Weights of a small transformer language model: no biases in attention or MLP, local attention windows.
Each number is 128 + 32 x the weight over the matrix's rms, rounded and kept within 0 to 255. Layers, rows and columns count from 0. Numbers have three digits each.

# q: layer 12 attention query, 640x640, rms 0.0896, rows 324-361, columns 240-319
# k: layer 12 attention key, 640x640, rms 0.0873, rows 324-361, columns 240-319
q324:073109148149104100131130116151113140140128126152190146152107173169154153161154070128147157128113163123150169154109087173109130168104119142053156117190145113061179128176127141102113158128134125147113168116169129177130118167143098137206106136
k324:122119113143104110125136113131111123185093154106134140158124109156102119153134060094133142132089162097112187161123135156127175150128146129148126211141142157123113137168098147136052136154156134155103175151141189183101153133140105151139093101
q325:153119159109141157123138119112143099144107114125085114086131116079091127149053165136148085148141095129099101104135098128089121107142160100232149114090080122125106183133142140127134148163091113122132127129085170095120140131072123102065101112
k325:121142147121130163143154167169158118132116103180103157083125126068151159148086132151155131123153057153106073101069104125119099096177125141168128077149102090142102127117153119159179148128105121139135079032096105112126078110075161083110131091
q326:110108152106095109111123125094140124118143142137138108109165094125126105150102126139131110103116132134105122151124140092119103138116134134128126115118111124129129117146123146097132154144142118135118142136143160189135131111148074135125127121
k326:120141190124136153142116166111100107101164124126131129096146140119156094151080157144170060033119157116095073138104125082154095105146134156138119134140148117181092102140127131094126131163159116076140130136164163175113095094139100107099146081
q327:094129160150082100136129086150116100107103122109165163174163145141151148117131092101098121140129127177148132169101127135126108163126134116102129130130128153120164114121123134108101128138145149121112153158149147208112094126141112118161125134
k327:098135127144122109100117125094086082135142174108170142154134152147149080153124100147100085140145161150149168161122117130110115113111128136109102170134143155122127131138123130090071108150138127135117138189138188198074130104143106155116092134
q328:059161075203106105095115170120129111119118147092141116097119097103115173153159102173068121141123099117098114062153141113158144059114175112156149141112150135091102085037122108171140134148165132115139148149133137102064130109061180127088130094
k328:120106141135094161123095147091163106164125153177124125075115126140161134111163100135071104151147055136169138121160128159151122130139159134053143130112116113066135140088170099132188121143126163137103124121141135096126116137102110112126143146
q329:136131066113100105165088126120067126095126153158158159092101153130053154177104100107102094157162121166119110086077116195085165093143126107134119133111102152105131122161174157137098163101055121106110136085099068121169168107181133100100091173
k329:094100060106086099183120099096094063122164101138070126086049131127057156114080127132136170131159072111099142074037124161131107115158155123133124138152104183122146141216132109138119137134107108064123147069058131136150170151125142167120103172
q330:136096108125163106079092126168097102073089093195167133109149083119088146096144089114172049160142122139147164171097186095124093163115108099111122126141085091120119110115155114117107114133181130106145134134134151149224116097121110125134140148
k330:103112105150134150068123109172146097136081083183146155151112111126077087149132140117201055099138145144141184130170173119152108124123130187145152164088092098166146117116143146109109072113166131105115090122132100200164157107152114132118158080
q331:103084048127161152106126150077124143157151096117104122172178149160153113094151123098127086136098193114155113123104142123109104150078107098101088098113172067128136130121163094114119193115144139119122165151120160109206122096138155135117082132
k331:104104064149182150092135183086087134182118093123084099087171138138091119120131134102122058144117171150118138112109144116124110154045154084111099112100166086113156097147149082102074119115082102117159136118128130141203161078142145130103112112
q332:149111121109118108150138112150122129130118086147131143145152179106146129162128116150112127150112169073132184148120134133078112097151110100125162159138127132064112156061121100037176142136109121051154136087104110097146128145125141124195172118
k332:133112131107175108152079101141117106146123106136154125143160135139123102119114148178107174146155134093153171153076102095104118142134121086170185111076092126104158149104109085047135095133131083085125136084094152088139100133141130130219159121
q333:144116151070121177119121151174133112090176089155138105138096124106169123092122173117130130142167167155175147148119092114077097142159117105105127143152129143182129165114054082106200122120153125132153081195168111142136118101089145135149139144
k333:105105115162149234181164109161138111094141040112172126199095156109157091107160167103172103187135144127149116100211157190123070164132066112110142120132176128196162157098075138135132105085111137133137154190163074160168123085082148107146166141
q334:173141192124119126117154131114171133103132077102147129160152168117122092156107146122156178076098120128110100143140091090135102080163134192172135096107127152082132140105138137170147122195137130142087051175175152116110117142121165085114117169
k334:116146189096061111106138120136186123110126088107185140144123149126125184139102156138122156062109121145137097132159112152106127194149144159180141094047134163071125100121141153142121088145095113132140107181162155130126171166142098101171095120
q335:143149095101150146142091097151138138131124168152115126091123111127154111102176088108139148121115132124131161109118170180138110145120160151105122215103075083137094118118116176108104089150122148115154126156148117137128155136134094178146129118
k335:150105131071136148140115102173180124067093124100133085091096130137141148072176091063156124120141149128133151102101100151141102175154189094122180173119074115139125152142133168129077152114134155050144164180158112102104140116172077117170111103
q336:097140142117127101113113147111131136158103143091166090158147139135128132092189123045123125135094152154154162142192154159112100179126112126054168187147120140136145162099134147149075103121061086126070109124124051102178200141118106164120152101
k336:157180148170146140118148148096126133105089159110081112116097123143124185134126061121152097103091144094117132114097117098144163122094161080172162176159126170140079118123131164096117133142146132150160103109171151108138123160086103140130103168
q337:092119116081134060123090149085113097156111124083135108184167104176126116096114065055152131158095142158125139140127120148125175118135165147126132158200105108112096081142146173162078076169067158090087124176108147122156194138129085127085155173
k337:161139184120104124081151135074130108107108166104081135141124111142147139097123064123128174142102105123104162097082110113150203161103167102183146113145092148115114141168082178125083090110113138133160162138098195140105135151152118128179122126
q338:142109161176127147111153085147115118104151157162103096096083142116120118138173111241122133119167093098141102091154175119114114149080101154062134137067125131065154138123128088129153156087134075200153127083134103073172114141094186087160161095
k338:082092162128117168145151117168165139089112123167098155111145109109132125156110129195112138159128093133122084107131185159140118144113124151112172124164115119123153096093158098118150153113133140156106094074098063102123124118081179129124158116
q339:106093149078104080111113140153126107125134142139176140164135140177124132142171067133154143125095151114129160138143055158128147183130112163031147095179120106052107127192142072135134127133091108147138163131158115165158140155118097146194151149
k339:164104124139111096104143130157072101143088163122129130200119112178116128151143083122113150125126125108106158150150110107158196154141149132105105199132142134105100134168150152128077083135124139179127191158139178144112174149153090140143074117
q340:108092146084114107123121139101164105123131098140140121151152138121127159115131166110178121168137151131111177133096062134104124110160193069171181137156086120139124131123138109071135148168076146088125134138126175181147146124132094153154106163
k340:121142115140104142143140116108137122135160118130145144163113133118140125124140137106146108141150142122113152102105128100118095120129119100191134125140126092165138123124088110124127133185097146104150144140138156166121116132160117174122129128
q341:125149026095178124138085158124075179166153172136055117077113128083105105067166112169105157137156094083098083115155181109152141126165076124100131142121132144172122126133111121162132109105131128114116144092137105067156149189169152144058142133
k341:122161077105146101125094135117121152121160126125085105091125095113082162090137151123114176150115105103098102097116106125129117117118097105114176132099110171146142137117149147156134129092157147138122169108116114113134141167145117086111153180
q342:168111105129161159123116168133129097098134129125115099074122087099100097157074184158116107140120116101135143078175132095131129098144110152156106126118128132147107153114159103169159147142101102115153075136108086060145154100101141109066123118
k342:120089138122147174118136153147153104104120107160113113078122137103125149111110191145156141126137085129139080117132130107143122131148135135116114098096112097113138133100184109150178139098124104128139101094126072064187134124101142092111142120
q343:165090106170145137152109153114123107114161144153100144065115111130100113162067181139101133157107151128113115113153112097079096082142133111118081127091122118111136149146135127161132115133107079149163079122144080112146154153111133131089102116
k343:139127154131137170156108146162168106059152086149093129083129128126128130126099207156176139113137137092123065128151128135120057116167131119098109118135104107123137114133147095121169170145151102106143103073144069087150087135083148106103180121
q344:095135120203100098116185134186153118146102121127147194108122119124125141157113163114105176119177116139183077090124108168140167133151090141114098147152126158104159124162116114179056099112125113185143079102186091157135122180091119121158141107
k344:167076114189094064134196110167172103192057154153145174082124109126142138118154126120091193204175106110143127134135169149151178147125123142072067181120115149069163198144101109152116110141123087214133119106111119113159173251106137168177094124
q345:112187065209108142091159139142144104120096149128122178188132146120139136149113084107100171112140098106127163091121117174183192117074127093140061140136140175113151127125155133159130134145180130132132107086134079157115128104134100177154081126
k345:152098076177066114092103097122146124112135124104154090134158174153134112151093095135066138162143105073176148128107133150204158102106164118112113146173104136112109129137179103092144155105142162138143123105077116153140138172128102114191081091
q346:179174126129142078171094104127102147150181127137179124081148091165104179053190087164168141105135106146093095130135164149126110112146200134126124094086138102161140126192072190140186120117066092149012137123078102125137216121133107153118132118
k346:130157138056140120160095142100104149144147104163187134113118145097074129102142109156173176110133078166091108120149131128128155090201167165168114106119131088155127067174019149138161145152126083100018118129102123155128168145124062155109169076
q347:074168084191125119086123138092144150137149126071092148141146097131145174089152134142129159128145132100114127140105114123103140152181132119126115151155091160119189154069186153077108174177167134039082140115119142165097076162092146161159126132
k347:090123082217121124154166189039112108151126066078090132171151148159126119136139140142089125134116113117138119135115119149073134085125105127108111153161116092117180140137168099155129167146165170050124109162131100171102124112115124176183122156
q348:102123137134152181074109184073146146085125158104076150197145138145109062178130137107129124115066087171129123094108077075145106137112135122147091079100103157099120141108162174098132132073132116189172099111135123139132142141094137155152092124
k348:153103116114115111074099164096116123079110188094094110143113161145088126136164098048094102110102111180089077169116117098117089144130147141128097127162107142111151122093144147121110103084129168143166105107097136094167171090115171158174117166
q349:119133105225134132127152120067127070163131111157146205091130125102134209155143108148089130122134149129098083108129154127117098143070159163133178142144123189127124139085173107103097161145126124165125101162140157110131137146119143120115132095
k349:151091085202107166113149159086105077150156116139083199085162080103132157120139113102109150084102155091118103140141174158126111130073153153125112164143111190161146161147103082158107175148098166163094081125140118103135143202121165093070165101
q350:116142089163122103178077135107122139173157122098177065128116151187124123131126128129136161109118183134169204084187168140020122102082122103087084118145114108104155123167075106148139149133092122087161156126147065136120125127120124165124157122
k350:070125130073099141153086142116137101212134084091176112129106157191119075077127111128168165143096172154169171109118146111043100072117134088115115128188094141141119121151121126136135153103157126122130129119133119158113143126121112153090134159
q351:127126099098094225154128161143125111119059149174138090146039198139163121122151124120094103144107155120150128086080104125077131101139129138052123105156145144156110095120111129081137144130120158177187164106062131164090162134111099136089131103
k351:135148116042148188154106097201114139146109172136140093141090132122170119099158099106074118154141196133124157114121110146116129120130115127089170081099118151125125147155146178072134143181147161149158137078052103110072145112133091089085157117
q352:098195131105139116111146086114088116182108146088138113136087137123130123193136095152127152115138120129100141143158154137067137140111111094107144123102152139095113132154055177148079151147119152094136175095114091081123129155122150137188176082
k352:104185144089112146110132115128097115165097083124164090119133141128124106154157134150132137092149135138094139192122131080037134138154107094057147134113160121091074102137105144149057150123115162109137150092152117134116123121091110139162184111
q353:099115167165120041130084121124107199123147155094115153080136121121150124120112141147116179120093136112101100109136145137141101175153122177154099107108165117220138126109087080150067126174122097091171100147168116093145128152161141139190198084
k353:104150157175099117142092149126068159145067133125146167072096065124181105104087133123172166116078079086080113152121174120128152130135104174148105130061173121197137135098074101061095074179126117080140130115130152125148154145145174138146101090
q354:125080084088143124045121139128118114098115147157089112079130106078162146121117144058125174161175132088118112093097108104102156132187126136121163130144073097138104126024127121070138161151158103080208131112096138093133157085118157046182115127
k354:141128098143152163105136100101117127123103118142106109080115081133173113138144193083136153134222123100096087092122108077135166118145106128057184136142087089157105146052136150069165156129132154055121102085100171168122135147138154142178092132
q355:148133178141105181075140115098163151072128113132150162117161144129064092089169142056135126157070092106162093098064115053129130099139107151119157198183103106111128122091110136123115176109098109117117115169149126178128078087152128072141115104
k355:178116119143070141086174136113164203175150167137158148114126182146084162059120116073124131163064069099156139092071118106135150092147139114138139210184101132103125120111119117111146152128097084081091091159154121151135117128108150077136125097
q356:098155120085162159115153109155180133121164102142138160130153120161120135148087124112113188120087137164100086129129083060129185128133116140148190104161120115065121077137135152129111137112114171155164088091111157151149118128121128133111105060
k356:107131097127169191127157145152143154123192141137121153122181119123147176175074099113116176170137153149127100094098081090064144113085141155146149117108155107092128110117102136138138180118105156129128068102134099109134154141137120097135089055
q357:165142150086092171093140116122125128084048112122125162125090123075155172155095142107105146133117148096087076082105110136129131124141130091128161123129124201127190124130122132084151133106127115141157118147111115115073106063099141098079156089
k357:142120135070108219134170134116116120108048109119160142125110141121169162171130143152110150153151100081128120109102076128118140089127114165130161148144130181115201133126123206097172105096121090151136106160157104197071160083116115123112140116
q358:111102143140143087158191145113161121159149090114162128093129128110134128135157169113115103122127179076136126137166132092091126133099122159092153081141119075100144142115140079171104131146155115087127130162128169138109108127091161153131134147
k358:153088146138183144127160108149190110141117057146180109126122100104127123107118162113189110142069147108166118106091102093117107088125140175128063093158114146101168182121163092175126136150120129129098124158160151098090150120118161106069163091
q359:110143168155147172091153191141089114094117102128118113114151142125097137119129089186193112113102133162131118133153103136133085081119171153182108116133121115191092107132085130148093165159151172111112163109150103096125087111107207135081208129
k359:139131169107139180078143160174108135099095081167132126114071172084115143098100106162172082143093143152106114144126099057176092067154123195236140152090156106173123138183095163159100110146154162126129125128099166101086105113098202116095161148
q360:141151134084138120201129125120129175136116118156106130095101180184130095156161158137150174115097162085208147169208118130093122136093112145111093129141166130139088083206134103140112156121076164076099098157166084105096125123156084134149178127
k360:131155097121130090171150162127123160136113141145107155113120139125110068128118145163137191150086147070118120147157186070097135159102094139108137146088145117112103070149169118081101148128116111099129143116194116087141163119175103153160114127
q361:107086109132134145111155113125142139161127095119080160097166142103182211092128099149051138138177124115087116103105116115124167108157117130125191167165133192149127174074114151108169144090108127125162169136119124123086085164106103103139116143
k361:120086065138110139157119113090141167163109141097036129118188141143152168088123110170075156182128131104085140102104120115105171082126063135070134164109145187133107110133074118128172157098108084110145208108100128158131160145079070098157092179